config = dict(
    n_layer=26,
    d_model=256,
    n_head=3,
    n_kv_head=3,
    head_dim=128,
    d_mlp=1024,
    vocab_size=1024,
    activation='gelu',
    norm='layernorm',
    norm_place='pre',
    norm_eps=1e-06,
    positions='rope',
    rope_base=4220.0,
    rope_fraction=0.25,
    qk_norm=False,
    attn_scale=0.0884,
    bias='all',
    tie_embeddings=False,
    parallel_block=True,
    init='normal',
    init_std_qkv=0.0352,
    init_std_o=0.00399,
    init_std_up=0.0352,
    init_std_down=0.00244,
    optimizer='adam_atan2',
    lr=0.00134,
    beta1=0.9,
    beta2=0.95,
    weight_decay=0.097,
    lr_head=0.00887,
    grad_clip=1.0,
    warmup_steps=236,
    schedule='wsd',
    decay_fraction=0.684,
    decay_shape='linear',
    final_lr_fraction=0.02,
    batch_tokens=131072,
    seq_len=512,
    doc_mask=False,
    train_tokens=925300000,
    steps=7060,
    dataset='wikipedia_en',
)
Each number is 128 + 32 x the weight over the matrix's rms, rounded and kept within 0 to 255. Layers, rows and columns count from 0.

# layer 10 MLP up, 1024x256, rms 0.0911, rows 291-343, columns 0-63
[[ 83 112 128 157 156 133 118  39  91 121 134 105 131 102 150 177 112 120 100 128 112 124 122 103 119 128 161 101 156 161 155 117 109 201 129 144 150  92 148  89 166 128 108 220 126 134 150 120 151 153 112 100 207 132 153 146 124 102 117  74 175 185 134 100]
 [114  98 147  67 112 167  95 121 103  92 138 124 151 121 165 125 148 114 134 113 123 142 115 138 155 152  92 115 144 130 183 133 109 147 165 114  91 181 127 135 172  66 126 181 103 102 118 178  89 156  89 127 121 157  83 164 195 138 124  92 132 120  91  43]
 [149 158 140 116 160  84 128 153 125 117 119 125 124 132 161  92 140 112 103 153 119  95 163  87 137 173 149  58  63 115  99  91 133 157 145 109 139 100 136 181 160 127 154 122  63 161 181 130 125 155 120  58 110 109 133 170  93 141 126 191 148 103 164 144]
 [116 123 153 112 125 148 146 128 101  86 143  72 218 107 143 169 170  81 128  62 108 135 128 123  99 129 113 154  81 138 106 198 120 129 117 158 126 159 113 176 111 134 111 125 107 118 135 136 112 133 118 176  83 134 150 101 128 168 184 177 133 130 135 161]
 [156 123 131 117  63  77 181 135 161 177 150 165 136 144 197 115 165 131 117 128 153 106  93 115 113 153 110 154  54  58 113  87 181 114 118  86 203 123  83 137 101 141 117 129 111  92  86 129 117 164 146 102 164 109 108 139 124 103 200 154 144 145 150  99]
 [119 123 144  90 140  91 134 127 178  80  98 157 107 149 103 164 202 181 148 200  98 156 139 119 137 141 172  81 117 147  99 111 169 191 136 131 106 120 102 114 180 142 134 102 105 145 114 145 138 164 110 123  92 118 168 117  75 174  97 141 134 115 145 116]
 [116 144 165  88  92 143 119 159 117 136  85 157 129 127 135 143 119 117 144 152  98 170  85 145 137 162 141 149 115 147  91 154 115 178 103 126 168 108  86 168 101 131 142 160 191  72  96 109 148 138 171 115 107 132 105 131 117 112  92 125 120 128 152 140]
 [139 127 179 139 225 142 122  87 144  65 153  97 121 127 109 127 147 148 138 150 109 181  32 151 150 128 117 165  88  80 150 108 146 156 160 149 152 138 141 165 188 117 174 126 130 117 145 106 112 158  81 135 204 122 117 142 144 134 144 127 100  89 129 118]
 [133 138 155 112 108 127  65 122 183  82  51  75 110 109 114 165 140 127 126 126 155 136  85 113 123 168 101 139  99 155  87 103 111 163 112 114  66 128 167 145 175 140 137 188 147 114 151 147  98  74 178  88 121 178 161 157  98 172 150 123 108  96 129  97]
 [125 132 133 176 118 111 156 100 149 115 103 108 107 139 133  84 103  63 136 150  72 109 118 146 142 119 143 104 124 150 124 117  83 107 134 133 106 140  81 108 168 104 132 172 148 153 134 132 141 123  93 146 142 108 111 130 107 102 200  66 139 123 133 118]
 [121 136 112 122 115  80 108  89 143 155 114  97 128 101 156 125 107 128 119  71  97 169 154 153 164 156 169 114 111 122 131  78 137 109 160 152 146 124 120 111 106 159  92 173 141 138  79 117 141 135 119 122 146 130 139 224 121 110 147 104 138 145 136 122]
 [111 109 129 144  76 152 133 104 107 168 142 130 129  63 161 146  73  86  94 144 134 177 119 116 103 126 144 118 112  90 126 134 196  74 115 121 160 122  82 119  79 163 150  84  83  47 173 176  83 136  87  72 137 151 136 136 121 152 152 165 131 109 107 101]
 [128 155 155 154 126 153 166 167  97  71 153 148 113  91 122 154 112 138  78 102 121 152 133 176 143 111 154 109 133  90 147 128 176 117  83 127 157 131 115 144 152 149 145 164 146 141 144 155 142 136 178 117 154 114 123 165  88 130 113  65  97 132 176  81]
 [151 198  89 188 159 131 179 169 112 139  70 121 138 119 149 106 129 118 187 115  80 123 159 108 146 193  65 164 118 131  89 114  99  68 162 144 103 140 151  90 130 134 170 128 125 113 102 149  82 140 114 171 145 151  79 156 148 164 103 110 200 213 131 161]
 [131 158 131  81 152 117  98  93 146  85 167 125  91  98 165  93 169  91 117 163 116 140  98 167  87 129 146  87 108 137 130 104 182 120 188 140 193 174 114 138 136  95 176 127 104 152 162 109 165 110 103  86 184 118 147 153 104 135 157 113  99 146 127 143]
 [127 212 161 143 128  95 141 163  93 157  67 105 169 121 140 131 193  94 118  58 100 125  85  91 143 139  89 160 120  78  58 153 165  90 162 120 105  98 129  81 101 178 145 159 154  85 138 159 136 150 105 138  81 170 121 169 106 185 135 108 116  64 104 112]
 [171 153 159 109 163  72  94 107 131  86 124 163 133  81 162 119 192 106 161  96  26 163 125 110 209 148  88  95 149 109 114 123 128 129 122 132 132 134 104 118 118 147 135 150 116 105 143 154 168 109 121 105 143 138 132 113 150 119 130 167 157 108 161 166]
 [118 154 176 165 126 131 133 125  61 156 162 151 109 153  57 163 111 179  98  82 139 121 149  98  95 151 130  99 112 140  92 121 186 130 156 186 108 170 103 186 124  98  90 150 159 108  85  98 148 116  63  95 127  96  76  94  52 174 130 146 159 109 175 165]
 [115 150 195 181 139  84 176  75 125 150  82  81 110 137 122 107 163 165 173  92 167  90 171 109 178 133 143 101  84 123  94 121 171 150 116 115 152  88 146 140 115 135 126 138 186 124 117 148 143 124  90  83 174 117 150 146  69 103 142 176 151 129  76 141]
 [149  97 129 133 145 187 187 153 136  93 142 180 171  87 138 174 141 113 118 144  77 159 136 112 121  93 109  76  77 160 142 145 106 110 127 166 125 103 125 142 168 104 123 122 142 135 140 141 134 185 109 129 111 136 113 111 160 152 107 143 117  57 180 117]
 [122 125 143 142 102 141  68 170  87  79 149 103 100 119 105 118 176 100 194 152  85 128 107 115 105 184 128 179 137 142  73 116 138 129 134 111  88 162 121 162 103 113 176 178 126 113 154  51  66 119 135 108 162 206 164 131  71 238 112 172 139  88 109 173]
 [144 123 152 123 115 110 123 138 121 100 157 140 174 181 112 167 147 104 130 141 119 196 110 117 193 171  91  61 117 174 135 111  91 125 115 182 185 145  91 101 107 186 152 103 175 148  82 146 143 103 100  90 156 161 121 146 145 157 112  67 113  80 149 156]
 [114 132  96 189 101 161 148  89  81 133 108 168 117 127 106 174  88  97 107 111 169 122  87 184 127  39 162 149  71 106 120  96 171 105 162 122 133 177 150 170 156 191 138 152  90 113 118 149 140 116  81  76 186 157  76 113 103 137 164 135 152  91  97 154]
 [128 157 147 113 151  99 121 140 136 168  37 186 136  90 118 139 174 135 125 115 102 130  90 141 180 170 106 131  90 109 162 120 194 130 160 109 168 149 152 198 162 124 138 129 117 101 181 122 143 109 170 140 197 111 188  96  96 129 145 122 124 129 124 156]
 [100 128 184 171 140 134 184 142  80 151 136 106 145  85 114 150 156 139  83 127 163  96 104 112 103 159 156 142 143  90 112 164  91  99 155 126 154 162 134 110 128 201 175 115 190 147 102 166  75 141 101  75 135 153 160 158 142 180 160 149 172 109 117 142]
 [121  55 128  86 108 137 122 134  86 135 109 148 160  63  82  94 113  48  93 108 164 109 127 161 135 135 144 127 143  75 129 157 117  77 108 140  99 156 104  80 116 142 128 114 151  93 113 141  88 214 126 123 156 109 148 161 110 174 123 116 158 139 171 151]
 [138 140 133 125  79  93 171 150  84  94  46 132 109 126 139 132 137 142 130 112  90 141 135 195  93 113 118  87 139 141 165 133  80 105 133 147 146 145 119 108 158  84 185 128 116 136 133 109 120  91 132  90 129 159 125  71 146 150 149  99 133  84 104 150]
 [148 144 230 101  80 136 162 124 163 170 157 157 160  89 125 153  85 167 130 146 113 103 100  75 139  98 108  79  96 140  94 164 146  88 156 160 111  79 175  90 101 130 131 146 111 100  77 158 146 146 131 174 110 140 125  89  94 124 142  82 133 119 110 151]
 [138 148 128 161 125  50 152 183  98 120 101 117 144 118 221 138 113 136 131 129  48 133 122 150 143 179 130 126  98 144  76 147 146 102 115 127 113  95 159 125 129 107 132 118 109 126 155  90  74 173  92 141 122 157  99 122 120 125  90 142 167 174 130 101]
 [180 124 165 151 142 131 128  89 117 135 168 126 133  66 186 160 183 115 124 179 188 118 130 105 127 110 152  71  88 108  95 150 124 124  81 143 204 131 171 152 154 141 130 101 157 100 169 122 105 134 134 101 136  81  97 173 141 122 167 140 158  27  99 102]
 [158 135 113 125 132 107 158 133  81 148 108 133 134  97 194 137 135 134  75 163  60 113 117 170 129 156 154 117  73  89 121 133 173 155 137 136  92 157 130 105 156 140 118 134 142 108 120 217   6 141 164 170  82  82 145 159 156 141  88 136 157  64  81 108]
 [152 140 177  95  73 104 122  99 121 118  95 134  98  86 176  82 139 178 161 116 146 122  98 141  75 144 139 188 127 132 141 120 106 113 185 170 182 133 160 158 107 203 147 120 111 174 183 179 119 135 166 126 120 137 123 132  98 151 106 122 145 126 177 166]
 [134 117 146 193 110  62  86 106 117  83 136 101 109 107 143 143 145 157 183 133 129 133 145 128 143 165 101 166  70  64  48  87 120  87 148 139  75 105 142 132 153  93 122  76 179 138 145 198 109 115 139 114 146 113 134  80 128 156 119 156 162 113 128 134]
 [136 140 153  93  92  75 112 141 130 113 157 105 132 159 116 150 168 147 125  20 146 164 148 174 215 107 119  90  68 143 143 123 166 197 132 156 140 127  77 128 149 167 110 163 119 146  77 113 128 145 112 108 147 184 134 102 160 134 147 128 128 127 181  58]
 [156  92 139 124 155  85  84  80  87  83 169 114  59 118 135 155 130 161 113 133  71 174 139 115 105 133 136 102  69 125 120 106 174 117 156 189 114 134 119 109 102 171 112  54  90 146 145 179 110 145 149 119 130  83 186 167 150 151 136 176 165  99  63 135]
 [125 119 207 146 110  93 133 136  93 153 157 139 170 139  86 114 114  83 135 108 100 147  85 134 184 137 161  92 102 174 127 133  97 108 173 108 105 124  84 135 126 116 143 146 163  81 113 138 117  94  66  92 151  94 126 144 103 123 122  47 166 116 108 116]
 [138 150 169  65 155 187 146 123 151  87 159 161 104 166 135  97 145 148 104 152  98 165  97 143 138 199  93 128  68 129 165 114 161  31 135 119 118 113  31 124  94 153  70 157  75 111  89 165 131 127 173  82 110 138 123 130 160 179 148 107 181 138 125 156]
 [ 96 119 130 133 108 121 158 121 105 132  88 131 133 114 166 155 157 100 165 116 107 133 132 144 151 143  70 115 117 180  99  95 138 122 118 132 196 161  82 194 109  97 132 108 157 123  95 184  82 182 136  87 164 182 137 175  96 153 116 112 130 144 114 128]
 [186 167 137  92 133 118  70 143  86 141 162 159 113 160 118 161 166 129 106 128  79 132 144 149 177 110  89 119 134 137 121 112 115  84 188 190 180 176 115 180  82  98  58 151 126 186 104 167 117 143 110 141 167  86 165 160 119 133 101 114 106 174 134 166]
 [127 178 155  34 105 157 128  99 110 176  83 119 186 136 179 113 179  97 107 177 181 123 111 168 157 158 113  77 148  94 132 165  89  89 182 178 138 191  89 123 117 118  98 174 118 143 129 130 122 126 131 122 110 150  93 184 141 127 153 100 141 167  52 176]
 [171 188 129 102 122  74 145  78 126 135 109 114  79 117 100 142 188 174 130 129 130 134  91 160 133 174  95 153 140 173  76 144 140 153 143 108 122  96 117 175 153 183 142 195 131 138  78 149 144 114 120 111 122 179 137 126  74 145  71 102 147  98 178 101]
 [133  84 121 113 154 121 144 129 147 128  84  86 163  95 108 160 137  72 194 120  95 116 103  84 180 166 178 116 144 109 121 161 186 130  99 121 114 121 114 141 171 194 148 167 117  81 124 132 178 136 128  55 110 167  85 115  73 139 112 134 163 132 146 136]
 [124 139 171 135  86 135 122 143  91 172 139 153 141  62 141 137 173 114 125 161 124 151 125 124  57 148 110  59  91 129 122  88 100 168 134  64 182 136 151 126 145 116 137 104 136 149 144 120  83 119 130  79  90 124 161 116 129 155 145 127 153 115 109 140]
 [141 109 186 174 128 123 126  93 138 115 156 141 153 121 177  93 122 117 133 127 105  99 119 108 113 150 125 108  91 149 126 147 186 108 145 105 139 109 101 111 111 105  91 128 105 123 130 120  95 122 124  78 134  85  87 181 134 161 170 174 165  87 200 134]
 [118 169 175 164 164 110 126 150 135 158 145 124 117 155 119 124 124 164 190 125  96 104  81 116 141 144  62 141 120 137  90  88 158 126 155 123 133 127  95 148  55 164 180 145 128 129 136 127 168 130 178  93 134 109 169 130  74 119 119 105 211 101  98 103]
 [127 102 121 154 142 181 134 119 127  93 153 114 189  91 115 170 197 104 190 106 127 134  96 123  86 104 123  92  89  71 104  78 175 161 138 127 117 129  87 147 111 177  98 120 110 184 130 125 112 110 161 145 146 106 104 132 135 160 134 190 139 100 183 102]
 [139 119 152 181 108 115 179 166  65  88 154 170 112  86 105 139 168 110 106 100 142 136 138 151 106 104  79 125 131  95  97 211  88 138  50 146 123 167 160 133 122 117  73 187 174 115 118 154  76 105 100  86 136 153  89 111 151 182 195 112 166  85  98 120]
 [129 133 122 187 154 112 176 132 116  89 145 138 151 131 127 150 157 132 157 159 155 104 164 171 168 150  94 124 104 160 134 113 149 152 117 125 125 125 144 141 122  56 156 121 131 100 128 110 154  99 104  68 128 121 123 144 110 189  82 102 140 176 162 117]
 [150 100 141 122 100 180 143 127 140 141  73 142 216  78 150 134 128 121  97  80 146 106 107 167 158 227 170  38  94 126 143 116 143 143 145 131 167 111 100 184 118 101  80  99 138 124 129 192 120 162 164  81 118 147 111 157 131 148  84 118 123 156 117  91]
 [ 94 162 215 150 156 151 169 147 114  71 157 146 132 148 126 190 155 113 113 145  36 170 124 190 157  53 127 132 122 131 132  99 165 138 143 100  87 141  54  97 141 106 134 114  96  93  84 145  88 150 116  77 171 157 132 173 144 132 162  99  95  65 125 169]
 [188 120 152 176 145 103 109 121 126 169  98 117 126  61  58  96 150  76 111 134 142 128 114 107 162 150 118  91  89 176 129 130  83 212 115 126 106 141 182 111 168 133 203 138 111 136 102 135 127 115 131  59 119 111 124 107  85 194 202 180 142  42 141 111]
 [123 165 165 168 124 155 126 169  73 103 145 145  98  56 105 122 126 144 132 152  69 134 114 123 114 122 106 177  86 149  90  67 154 152 136 151 130 118  86 177 101  57 145 127 159 112 140  94 142  90 106  92 115 180 104 197 181 145 100 150 153 128 116 104]
 [149 122 149 129  96 162  92 134 146 109 158 145  99 105 169 156 105 160 163  77 103 115 142 154  82 181  79 115 117  91  41  79 138 110 122 150 161 131 178 179 130 165 125 127 129 168 128 155 153 132 155 133 146  64 109  76 107 164 190 169 176 126 150 125]]
# layer 10 MLP down (transposed), 1024x256, rms 0.0727, rows 291-342, columns 0-63
[[161 186 190 160 141 175 161 158 152 119 111 103 137 121 128 107  96 162 166 130 122 196  97  96 178 118  82 105 151  76  95 130 102 114 111 167 175 143 150 168  76 128 153 104 154 163 109 159 136 191 101 102 103 149 140 115 130 157 127 117  91 102 113 114]
 [140 172 103 145 155 118 151  65 175 162 131 139 122 160 109 125 117 149 133 136 135 154  93 163 142 111 128  97  80 167 155 132 164 125  95 221 138 101 115  84  92 134 134  88 126 158 117  90 128 161 114 164 115 152 132 131 102 127  83 136 134 116 141 124]
 [ 80 187 119 158 156  61 125 123 115 145 129 132 157 101  56 147  77 107  89 154  81 127 116 107 122 127 104 128 155 157  96  41 103 170 171  64  96 147 115 215 109  86 156 144  74  99 159 147 107 164 169 160 140  94 145  80 106  75  93 140  76  88  68 126]
 [119 148 145 130  80  95 106  93  90 109 110 104  78 123 108 138  79  89 136 113 122 173 130 134 186 113 137 112 172 128 188  93  94  61  98 130 111 126 121 194 100 119 149 145  93 127 118 136 162 201 185 105 201 154  90 184 177 135 149 100 168  82 140 141]
 [131 121 107 113 103 108 139 151 137  67  95 148 128  51 114 116  39 188 144 116 129 103  83 111  92 165 138 147 152 149 146 160 160 161 127 163  81 122 142 119 146 103 143 101 162 131 148 114 152 175 167 125 134 116 203 129  92 171 105 107 142 111 116 142]
 [144  92 136 141 188 135 132 147 105 128  99 174 173 100 142 108 171 144 126 106 132 120 138 137  92 125  86 208 117 139 147 122 135  69 139 164 149 154 101 150  67 108 132 167 163 102 101 111 124 101 135 166 159 131 136 152  97 103 149 161 175  78 137 152]
 [148 137 138  91 161  98 102 110 152 108 211 134 168 124 130 122 138 124 192  87 103 105 114 151 120 125 114 124 122  92 164 102 124 106 136 136 105 187 103 130 188 143  96 112 119 148 152 117 113 110  75 109 158 115 161  78 100 166 169 112 127 112  92  76]
 [ 94 131  94 162 132 129 116 193 109 186  47 162  89 171 140 193  82  97 120 114  97 130 163 163 142 138 121 192  83 149 126 122 107 162 103 180 171  81  68  86  57 133 190 111 134 130 160 142  83 149 128 158 186  91  53 136 131 152  63 107  86 146  54 150]
 [173 156 133 132 114 123 186 151 173 163 127 126 146 122 129 143 127 180 210  82 147 119 154 203 128 106 124 115 123 170 105 188 111  83 107  84 158 135 104 137 106 180  97 157  65 158  75 109 124 163  74 137 162 104 177 159 132 184 127 109 130 145 163  93]
 [133 113 164  64 142  99 128 150 113 133 106 170 165 110 139 167 193 136 156 130 155 137 135  89  98 135  98 117 113 131 160 139 151 163 142 112 197 101 152 179  97 135 154 106 164 131 123 154 105 186 185 136  76 144 157 135 152 106 100 179 144 144 185  74]
 [137 132 134 154 132 157 141 140 134  70 158 148 138 131 131 150 113 114 104 127 127 165  95 110 105 133 112 139 165 130 113 146 142 101 111 142 143 131 137 100  86 162 143  58 130 133 138 187 100 164 183 113  84 142 128 116 105 146 139 107 114  80  35 129]
 [145 124 151 139 105 140 168  94 110 143 154  94 111 123 132  95 157 101 134 127 142 119  89  64 121  68 128 129 190  99 113 161 135 107 132 131 178 112  82  92 116  79 131  85 138  70 179 138  89 156  68  98  94  90 164 109 202 112  99  83 182  95 125 103]
 [157 110 183 108 152 133  58  78 122 142  60 146 126  94 140 111 160  94 176  81 123 133 104  53 118 119 193 146  96  91  88 155 155 117 116  86 138 159 148 154 165 176 130 155 141  81 130 100 107 128  86 154  83 105 175 159  86 156 173 137 143 149 188 114]
 [174  87 183 110 113 147 108  91 164 164 107 109 104  97 150 155 110 123 152 146  81 154  96 132 151 124 113 163 202  77 128 137 139 116 210 119 168 126  98 140 175 151 136 148 170 120 109  87 113 172 116 192 146 204 116 102 147  77 156 121  89 154 108 123]
 [151  87 128 168 116 102 122 164  78 196  87 126 109  92  90 131 109 152 128  83 142 127 145  87 173 134  97  99 116 128 108 117 100 172  67 104 154 117 107  76 156 142 115  72 170  91  77 138 105 150 148 169 112 156 126  62 169 146 128 157 149 142 163 146]
 [160 143 123 129  70 130 132 102  68 124  93 159 118 142 147 131 164 128 183  88 150 131 138  78 135 131  80  86 185 155  89 115 132 176 168 107 122  54 119 123  98 139  99 141 142 114 145 154 137  84  74  80  98 136 145 125 138 103 207 136 156 123 107 156]
 [ 65  72  89 173  79  89 121 180 116  91 177 105 114 111 106 158 140 164 117 123 140 118 134 109 105 123 147 194 104 103 162 111 127 135 102  84 143  92 125 168 137 119 100 102 117 188 107 100 112 125 156 166 140 114 112 166 161 122  69 176 130 122 120 137]
 [167 116 146 157 177  91 122 136 133 150  96  91 121 112 152  88 143 117 136 113  85 116 127 155 135 128 126 141 121 141 121 106 103  81 125 106 117 189  92 133 135  98 163 124 120 170 110 150 105 154 134 128 133 123 177 122 123 120 188 164  60 138 145  48]
 [ 85 122 129 127  85  91  91  83 127  59  96 139 176 166 140 170 123 153 138 165  90 166 123 106  88 139 126 143 117  93 116 136 111  90 117 127  85 134 140  82 143 146 162 174 117  70 117  88 118 139 118 120  99 117 102 136 151 148  87 157 119 118 121 134]
 [146 132  84 100 102 152 112 103 108 164 113 138 146  47 183 103 116 113 165 128 174 110 177 128 109 132  92 110 120 192  93 168  76 115 139  73 108 119 115 129 168 155 104 140 151  95 122 136 142 122  96 153 109 136 201 113 119 102 143 123 125 142 168 197]
 [110 155 114 165 147  84 194 163 105 148 130 193 119 149 120 141 137 165 136 147 122 150 125 142 158  86 136  59 131 191 153 120 136 117 118 104 127 113 105 119 178 106 137 125 152 132  35  88 113 140 109 145 145  89 101  85 162  76 132 117 147 167 166 107]
 [ 84 135 142  92 164 186 114 107 142 167  14 168 123  90 133  94  92 142 156 111 122 130 137 127  55  99  92 170 143  95 162 134 125 135 107 130  88 170 144  95 126 133 111 164  81  83 153 148 141 116 133 164 104 151 150  67 118 141 139 153 119 144 151 200]
 [ 84 136 120 133 161 129 101  96 124 123 143  98 146 177 152 144 150 119 114  69 106 183 174  91 138 131  66 146 191 162 116 144 144 137 109  95 139  86  52  72 144 153 125 114 119 129 148 162 151 109 136 111 149 158  89 171 129 160  91 106 162 100 133 124]
 [115 126 152 130 130 134 111 125 116  79 155 112 137 128 146 101  90 151 112 122 128 148 155  64 112  46 155 129 116 151 152 140 106 163 142 140 117 116  90 114 129  90 120  94 136 140 152 155  90 119  93 143 140 202 102 134 115  91 103 124  88 132 115 115]
 [138 168 209  73 128  58  93 135 138 139 104 105 123 135 149 120  27  67  95 114  79 128 113 140  94 146 184 145  87 145 132 107  54  74 142 142 141 185 149 169 109  84 116  96 129  99 128 122 134  60 150 113  72 166 125 159  65 110 103 130 151 133  99  97]
 [129 135 103  90 151 100 116 136 173  93  79 128 142 172 145 136  96 127 153  65  75 155 113 101 188 117 144 179 123 212 127 147  82 136 167 105 192  48 113 122  99 184 117 153  75 117 192  92  99 107 113 153 140  95 141 126 152 118 151 131 129  96 125 146]
 [149 129 131 132 152 168  84  90 187 146 195  65 163 149 129 101 159  64 135  98 130 123 113  71 163 142 149 132  79 101 115 127 179 168 102 133 112  91 150 103  87 120  79 121 143 156  95 159 181 148 133 164 132 117 114 134  92 118 116 161 129 155  75 106]
 [ 93 126  94  99 116  88 112 161 130 180 108 122  92 109 118 173 157 136 113 147 138 115 161 109  84 137 161 165  75 127 178 118  63 133  58 129 158 131 136 223  73  79 146  75  54 140  85 101 190 159 107  89 158 120 209 121 100 131 171 114  69  96  98 149]
 [107 175 120  94 144 151 111 139  61 152  78  87 120 161 183 134 151 189 106  97  76  96  93  95 211 126 119  98 194 105 153 132 141 124 135 115 124  91 112 145 159 125 158  98 122 156  80 144 120 101  90 123 131 153 103  56 162 107  60  99  93 122 156 149]
 [103 146  96  73 129 130 184 159 168 118 109 154 129 223  65 130  51 122 115 133  96 136 140 103 101 151  82 128 108 127 147 163  86 113 136 139  61 101 120  66 125 116 129 126 142 115 122 122 119  90 142  93  97 136  88  96  96 153 177 104 146  87  65  92]
 [120  87  95 112 171  78 114 115 124 135 156 149 117 147 122 138 138 132 128 147  91  88 112 158  89 114 126  78 129 105 112 180 136 123  86  92 126 134 163 100 158 149 141 131 129 180 106 109 126 177  95 134 138 100 134 156 158 113  42 158 104 132 160 158]
 [165 204  82  96 173 123 138 175 175 127 122 142 128 164 128 200 114 120 141 137  86 102 122 100 182 151 108  69 136 118 163 109 103  93 123  89 150 100 141 154 180  61 101 104 149  95  62 109 154 164 119 113 135 145 178 135 167 147 166 105 107  93  92  93]
 [151 163  72  73 108 164 160 189 127  94 116 140 120 153 152 109 178 165 169 134 161  68 113 104 101 131 116 150 107 178 105 107 101 118 163 162 108 112 201 116 111 148 126  82  94 117 118 103 168 113 106 143  99 175 162 126 132 142 127  87 156 181  91 164]
 [147 102 104  95 199 149 111 127 146 102 131 112 127 164 135 162 160 112 116 163 147 175 153 123 143 113 155 151 141 147 112 144 109 103 180 172 119 148 107 114 129 162 110  87 161  77 107 130  83 123  56 170 136 133 145  92 194 142 122  95 124 117 158 134]
 [ 98 186 141 130 136 133 131 145 146 179 135 106 137 146 108 153  97 143 171 124 155 147 127 139 188 142 126 150  91 137 163 102 183  99 175 171 133 121 114 147 125 129 131 174  91 126 121 116 107 145 125 129 138 126 139 134 161 133 168  93 172 115 166  67]
 [102 142  88  95 185 109 128 160 112 112 140  76 103 164 178  97 146 157 105 110 149 182 131 120 113 150 113 129 161 104 141  69 133 141 137 129 160  93  92 104 134 124 152 105 142 166 117 124  98 174 159 120 110 108 133 139 132 150 122 215 119  89 142  85]
 [135  50 106  91 115  76 136 133  66  86 129  89 121 174 161  81  76  68 135 173 141 129  71 142 134 190 121 131 124 115  91  53 127 129 157 149  74 112  88  95 170 118  87 153 137 105 157 185 121 113 109 144 100 197  86 160 117 181 107 165 114  95 121 140]
 [171 148 126 149 143 146  79 130 166  85 133 105 140 139 119 121  80 146 170 164 145  99  85 132 118 132 151 152 142 114 151 141 159 113 149 121  73 118 134  80 137 129  96 175  58 164 142  89 145 103 157 178 100  62  85  84 143  93 169 167 148 127 149  70]
 [ 72  93 106 147 134 152  79 110 127  83  88 120 129 169  68 108 114 122 123 105  95 136 140 110 129 110 109  75  64 120  80 162 193   0 136 124 107 123  82 193 162  77 172 145 141 173 122 119 104 144 176 159 120  88  59 132 168 140 126 142 149 112 127 132]
 [ 85 141 160 167  40  65 121 142 178 127 199 157 129 136 150 116 122 104  61 153 108 150 130 120 123 100 175 142 134 188 169  90 129 167  69 105  84 147 124 102 160 137 132 162 156 159  97  69  68 122 137 141 150 131 134 156 127 145 154 135 144  85 193  74]
 [139  85 169 139 125  95 171 135 122  91 149 165 174 177 169 100  81 188 110 160  95 113 145 127  70 121 100 105 125 112 123 108 107 134 113 121 106  89 131  90 162  81 127 154 127 133 153  93 117 157 136 117 163  86 135 136 156 136 203 120 152 114 104  69]
 [138 152  76 141  61 137 136 130  95 133 144  90 146 107 136 116 192 102 119 142 119  79  74 148 155 146 159 139 128 155 133 119  99 107 160 153 128 111 101 182 151 142 172  86 143 159  99  75 146 148 141 140 135 150 171 101 108 150  87 141 146 161 133 103]
 [149 119 146 142 230 171 150 121 146  68 165  98 123 172 120 157 116 127 119 118 126 121 138  85 176  97 103 129 134 162 110  92  94 157 141 153  98 132 135  89 130 184 149 151  91  96 132 178 137 121 172 149 100 130 113 154 116 115  81 150 166 127 110 163]
 [ 97 136  92 114 125 128 135 115 108 145  68  96 141  90 127 108 175 161 133 111 168 106 159 161 102 133  94 135 175 152 129 124 159 127 126 127 172 145  52 126 147  62 136 111 169  91  97 111 146 174  88 163 127 186 130 138 129 128 109 132 133 218 138 162]
 [ 96 141 106 160  95 112 132 106 154  98 134 116 117 143 126 127 142 154 108 150  94 139 108 199 106 141 147 133 133 101 143  98 149 136  97 179 147 174 109  73 103  51 151  93 167 151 162  70 121 175  78 101 117  88 150 203  96 113  89  67  95 151  88  48]
 [152 119  90  80 153 154 107 132  80 110 135 117  74 117 165  94 125 124 157 102 104 103 167 107 124  82  96 114 194 105 113 151 132 127 132 189 136 122 151 118 135  82 128 114 120 120 185 145 123 155  98 132 144 104 130  91 102 170  72 131 108 205 163 128]
 [114 146 114  73 137 105  97 145 170 116  95 131 129 136 178 153 104 134 171  58 127 100 106 174 168 100 167 133 138  98 163 100 163 146  95 112  73 159 173 100 115  98 122 197 169  79 119  80 128 102  70 103 116 118 127 121 122 154 149 125 131 107 132 163]
 [183  71 175 130 119 110  40 143 135  79 131 123 161 123 136 116 115 126  91  72 114  74  93 107  81  99 146  57 124 121 116 156 201  92  98 152 121  95 123 124 155 147 102 139 176 144 153 142  78 152 150 117 100 169 147 118 157  97 161 169 142 155 144 127]
 [117 164  98 133  91 118 188 136 161 166 143 102 156  98 156 148 113 150  33 119 143  91 111 113  79 166  85 147  90 201 139  78 140 144 135 130 132 114  84 134 147  76  65 108 138 133 130 135 118 112 148 103 151 159 113 166 167 121 113  67 103  99  95 111]
 [106 120  95  78 124 145 136 169 170 179 121 127 165 139 167 127 192 108 115  69 138 173 175  55 137 174 108 123 111 149 155 170 136 139 120  91 156 149  97 136 155 153 101  84 123  38 123 145  87 123 112 138 176  75 138 103 138 128  77 145 107 143 102 123]
 [162  97 107 143 103  91 119  75 190 109 148 116 128  89 172 157 145  96  62 140 147 138 125 117 138 124  78 186 146 112 154 216 116  72 117 170  79 191 147 142 127 143 180 118 164 116 115 109 157 115 106 144  84 139 121 110 189  85 122 176 158 160 110 143]
 [121  75 183 131  92 138  85 163 170  99 114 104 184 142 122 109  94 125 160 159 115 116  97 152 163 103  95 150 109 141  81  80 113 165 156 149 115  96  68 139 161 128 139 231  47 151 146 160 181 171 144 116  90 171 130 145 151  46 155 148 169 127 154 125]]